From a checkpoint of a small transformer trained on Wikipedia: 1.35M parameters.
Each number is 128 + 32 x the weight over its row's rms, rounded and kept within 0 to 255. Layers, rows and columns count from 0. Numbers have three digits each. The size before them is the row's rms in percent of the matrix's.

# layer 7 MLP down, 96x384, rms 0.303, rows 0-95, columns 288-335
096:104114163170096124074132076108096186111101174203169104110158126105156172092101122137111158166126139106170171107163099078178036122148094180135150
101:151108123147145162118144130108128033100153132129167106164085124193153148125156120159087133111058136125109085143118135132121100136122103137109131
098:135144079135111115128161117124042134158092153076117043073123158085166122090155132136095179121166154089114189162137128179128100091148108133142106
099:106144131147099103146136103063041170126079133167185169157112150110073170131121169103222137108160113175111130125128091132124161110069134163136161
097:099141155105108125051162173111097144153081140143152165127134127082145137155082136142036106106128105157133143133127106083140126156137137193155163
104:135163111166190158158128142108106147063119096084108162096097111118116144123109103163161126072059130121114127153131103131093128122142120117114180
098:130116143164098038182170141143095128071104134140062176113195150149146126133130161097119135155126101108156110136092132135125159161087117114144123
095:101125114163104141144133169151108184117160130130118096115102141104103108138148115150179086195099150184163103131107101108144112107161087167143098
106:163151105146167090129150163161149109098147116131098134197147135156146123170138155142149084085082131156106086144130080012135157131118110104095106
093:149146126158100108084148124110125144115097127176122145079126150120138118174119146140168143143125164084155117091140101128124160185159116181099105
102:169108140089152151085116163105131085187148157126091147087136126118115141076134152141118125149103152149086097122139193105132121111116081112139129
101:107152098120101166054120134162083136124110128134112159080116187110072096055111099163114133123108070094168121167094162190139118107174113118116138
096:098124134107191113136128128142152120101096123159094068106099160110138141097085182176133133111108170130127130103065163109105105142093114096146137
102:135162161132151166191133138066154156148166136114142139122148105136135203128123095127088117138144169142112150097126162112124127092094186138122097
100:224169086168107099090164140104137152082180131107175141170124083140121091113150156086182139073168167172092093163053201068100129101142154106140138
106:149146155142177159124168156149148070120059126085096130079113118146103073089128097097099097124128105074057074132146167167129210147103136126151152
100:201099121151198098136124163078111136148086110214085105150181031135144164140135151152098133197095149085104114099119158117114148148112115125115184
104:094173104074104083179141165163118077082125139109087094146125142070145132117137132152102122078077156173138132150085074153135163127077126069133145
094:192115177140106138053141114165106154164134133191202089106159084188171166158125168137139062133100166164105111147149156169145162110148131208121115
103:111167158092119136096106130149156170164165122098099122123122094127102135099152109118144133146146051143133098162161129197110136175128103099104124
096:085075066162136170092113163114154091153124101093157098108107127149135127128154065151124095142183102048152149095091210206104111183093113207102194
103:111158164111193171154166141175103106143159123087103129139148128076133139169162142103204128050116081107124062131135150167126130131157142102148145
095:182138135121085138102108108143099147166148109137183150089056154189124120135199131077163197205089129155124161169152090110107046145108136170113140
107:216144141111141183156147138109123133179097105075091145170142053200099114140158113214124144152178173101158061115169129124134115129096140159133091
095:089141116177150140113171126207143117127106116218084064116126099085158141186092146087196127150145141117150092123128145148113123127157148129146132
113:114163091100172106130182122115112081096148104135132073129130180123086072069198086147133166201145121116099119101113151079140105168108134186127212
096:112207133121124131085143112117108156136134147160138108147066133133101096153059075201171150143109073087159126079194146038118146176141136158138079
092:088100110141135116117186168171104078108158163174133094157101077150118096160104113150175125103128137113083103090124207134122117121144090198146111
099:150141149164184102176137053154121099201163104161137134161096101073080103162163090155128091148153163112190160091163116103140122059097163054101152
108:156095126101147072155131123134106091129110164136193174164166172152113125149111121089143099220126152169076150101164049133086140137122173108150149
103:087112122132130173142170074152115099101142140106143155188115085090117101161139115156157072141175169170092131072129167087162132192152147060124113
100:106152131152147170164155079173138136095190143137160072161157051113092067165122056123149055065156108155115097112138177172121118109131139134124168
099:133106122114142204162121169138118174075215153074150098176119141144083186141141125154157215140124213094115131137122197112149158129122160110108105
094:190177110193065145172129107068128121162123136161119088103106151112136148158142144101136102120083122127140222115121109157136173157106130136109152
093:085131112150061104091132155099133151162107122123144118109075117107114156157104171160094144107149159123160106161138109098145161130117195159111200
100:148134094125171102128157112127118091153162113069116125115084080178136077107132169138123152147106145112157128155193117125141099138165074173144125
094:112114182099118190160112113142110104125113132148179104114113151149151137162198093145148116061056084101121149122106086142120108125134132113134099
109:127129108148112126087117108166107172122112098124129168136114119176096131161153163132145061138102146159090142135173143133112105105145127133101061
099:096132117121142140161119186139128118177099104163097171101111097177092086104106096051135130167115113112125077152209145148114101135154089153117126
115:086106137116133088167132153127091137149092165137138156040144094183168135193108128110097089147136086114166125141096159099155130158132202095150139
096:104106157119123177206128171167126127175110143077089109074144046033086126128171069148123108153119149187117131138082067170096102169092119112134133
101:064121138145143108166147104181099131095089146107173122098132144122153185129143132178142107168150159059214122118125134150115171110097140124146098
101:151196143116134102163163085136150170148171111078086106097179130084150151126152148108120170222192090136145099156124157175075171085083123133139141
104:142162164150142066148173121102148118152112127061055125147133068123154153164112097113061170114120112067138115123132095113126159080164146143156174
094:129095143126175137114159110187171105081225107086184035148129117085124143088146151169092211151117065159125100146155104184108176108166079124118074
102:223108090137126056180138090168178071109113153085105119057169125143164085140170145116197068119132142099102166166103107114183162132149098081115142
094:079083097176180104093130136126142114105166113168069128150143085108111136175123144132116161154164158118098153082141030114118089147091129177112106
095:131137131151118170092114135105139083161145148111163138067162138149141118126139118134142096148153085165146090114103144084101082194139098066115143
102:149071187099174121101119127071163143066054139105201107180168103120130139161109132141151136154127141216151100085156130107113060061169159117120068
096:117149072136067152169182122109136175174079163132189159121167144170132134122159134117176153120065176208091139111128060067155149143121128138128130
101:109103144130135079093161158108153145208140151105109121154116137157205121035145141105041151194124149101119110147082115121120139100143070109151181
095:087149163105167100166150119059085134140098140115130086154162122122140182109119124126157102097127023113133155111114129139173085081081104117124034
097:102087137158143100063091163078140172122039109141082178178080056155102122132182185113191109181121126211107159104137106076128090115163127145139151
101:180053100083176114183135124104191175098154127120207146103124138136150096129140111109175114159080044170182104112147140141145082141169151125137163
094:059117075129110145113110163088143077130136102095147135154135125199127089171115161124156190092177136100139165081091099140173102122149187125095117
101:105054104124131159096161135127138151211150112173135124166139104151090120135137125152155093127125120195118131148116130106138152129101106120132101
104:161126147182129122057168104114154185139132109091066169100123147099140134152101101145150190165145096164103132116161188162130093207131140115128147
094:140137154142144156140108089142116173155146131140148096096115009110141133163159130130138118220066177137135162151186210160157147091123144125115107
091:152118174138099141119128112114060132166107108084095152199101072094163154160109059124120143105129156104123157166120132027110194099163163129102094
104:097143144101107142133131176113160192088118107097117078137112135109140180101134146159154131108124120178138160139103152086142179145138108115181128
111:082117153123184108168148113127117169124134108144086149181130122111143179167139092121129205095074139084109108098133156090132144061110151100124124
097:132160153104105146114125158088166176093145138126172099157112117091105085168099099173122223081146149140134229163169153117119099128084163102152157
107:115087133100090130149144121187098178089116144022112118097141063108090132169065055150128185106126127156098110141083178105131084126144185115185128
101:168127139118142136082173134162129061145078140140079124114097125083167098113164085176152123140121051146121131118078062161128156163089108094187148
096:170092159121103072128086130087118142093085158123149135086117163104169123110174099126172058075105143125161137124124151153130191145151077120114143
099:183108131156169167161125090125131092118155124154097157122092149147129134110171146144185104145051157124165121146164119153131132125147086094151174
105:114100101126161121150139072147115126160153094138149152140144187104116134112184158116150121143091142190080137154116107129168108131177115140127142
098:119067099115114189090130060147217124081093130119111139141183121080137017151147086114185103121153102109112113125090092143115151138119181116129134
098:176108133149131083114155135122134130122200103104165159176152081138147110177111138122134178124086163189109158137153154173125083024128136143106126
104:066167106143136161161117135166158143165154118146107172111120118170058124159096148166165170164146137138119075193148082113125104182165108152158086
099:122144173078059135107109161166151116150137162123107139113122096101082084154187132117158194134153057161136181144139102114114175150097060193148134
103:087104116117142145083129142096157066139102140154115099120154141145127114121022138097081060103162130102133102112094044184157131184148143158110130
094:077140184123146124164160128100123112120164147178121145112084131116141131150141111105119138131119084103104080147137051088150174136165135114122129
099:076150123162040093089123198151124180149137150153073143140091147141109139061126156126105160169107063098181134216142112174130100153197117149091204
101:113159169140091231235112084183121156145120121139124150148147187145105136122113168165066130154098178156139175130130118162147111121128161122105171
096:069191124180122105146094145144135073154120106163162123073111069003118118066084114178127182162157145118145165119176114199110099158102097128126118
086:204140147125163116127177124074092106145097129151133109097130106122174145081114123143128066154184099107156155183137103129151116171154177170131166
094:094120110161137054155089092096097203146157125107135118103138105117163129126097151128094131120148136111153126097110114120127096124108197185099152
092:147114124154068092181130118107141123139101141078154140092132110121171150141152116038140053071174097113126178137138193116157100081132085198103126
105:152144133107053137162133120084109164098123130093210129142131159079162106082076117113142115119118123142129193143093158110165153071153148121133119
110:150154133113113147147123106109150148095124127081100141093161126154102152111141114156148104146161078110126130187144190090109094112112134080101150
094:138118142105095117170117198083112155123092141197056115064183079168159124151071160062147145130149183096117156131076128127143134070071183127141122
100:055071136137169101127156157077127120198083163185139159147133096131130109151145140128114159122142108081101187126103186112167145124089180204155142
104:112161114138136142173124151166125143114189104134135070134090120156157122159138104138128150117179079169187160123164156109096215163115127186124131
097:175158125121128110159138133135103095052132138115085076090167153135152079163148144144102107090178157085112132118123095164081222091051122121117114
095:227154097140083135149133157169110082126153164102167103165086081095160085128087081162149057056192127192133097170081144142138101132149131141117096
118:155145201099148100067097078166097080126156141093161176129113130103085074109186125092149162091078142122120149168156150146116103141098090202121089
101:080153157151150088155180147135082080101164115150149141157115121098094197129145140096098078120156129151140069088150142161146089106099170170128099
111:069096114200097141088092078125135122130141107192153155087175069155133122130123124128173121148121154160142073110161131129097136152118126107103091
105:129175120123156098115082134143136167178114145201133135110081107108168077140132172118157090187144121106114100117092153059113115061098110046094137
096:126097125146116188109129166116123185142176150123064175129131080077140140118089108135146090060159186101130106085104127132123090149138118141095128
105:109162121159131186139082131137102166142053091095170120131103125115100145126140128157117124120105132095175112116088170158133115131096132117119178
096:128065133168119177100075087102136129132177089197160113126139142103099117134061128126162136154125118138102137164106089097058065172177095108117115
098:057095159160070125052157107110112126142170130095125155231140143130193097098107161099177098115128184130133111099145115135179142117120057074172092
100:116138091151164178107134137167099129114093116088137130113107156096099157183102129092120110140166120143167180078135086164122068177100132180125111
092:103103103107177098117117078099157092133090130178123011145153135135204117145178066211103141121121070128107143100121068096135087186104084084125217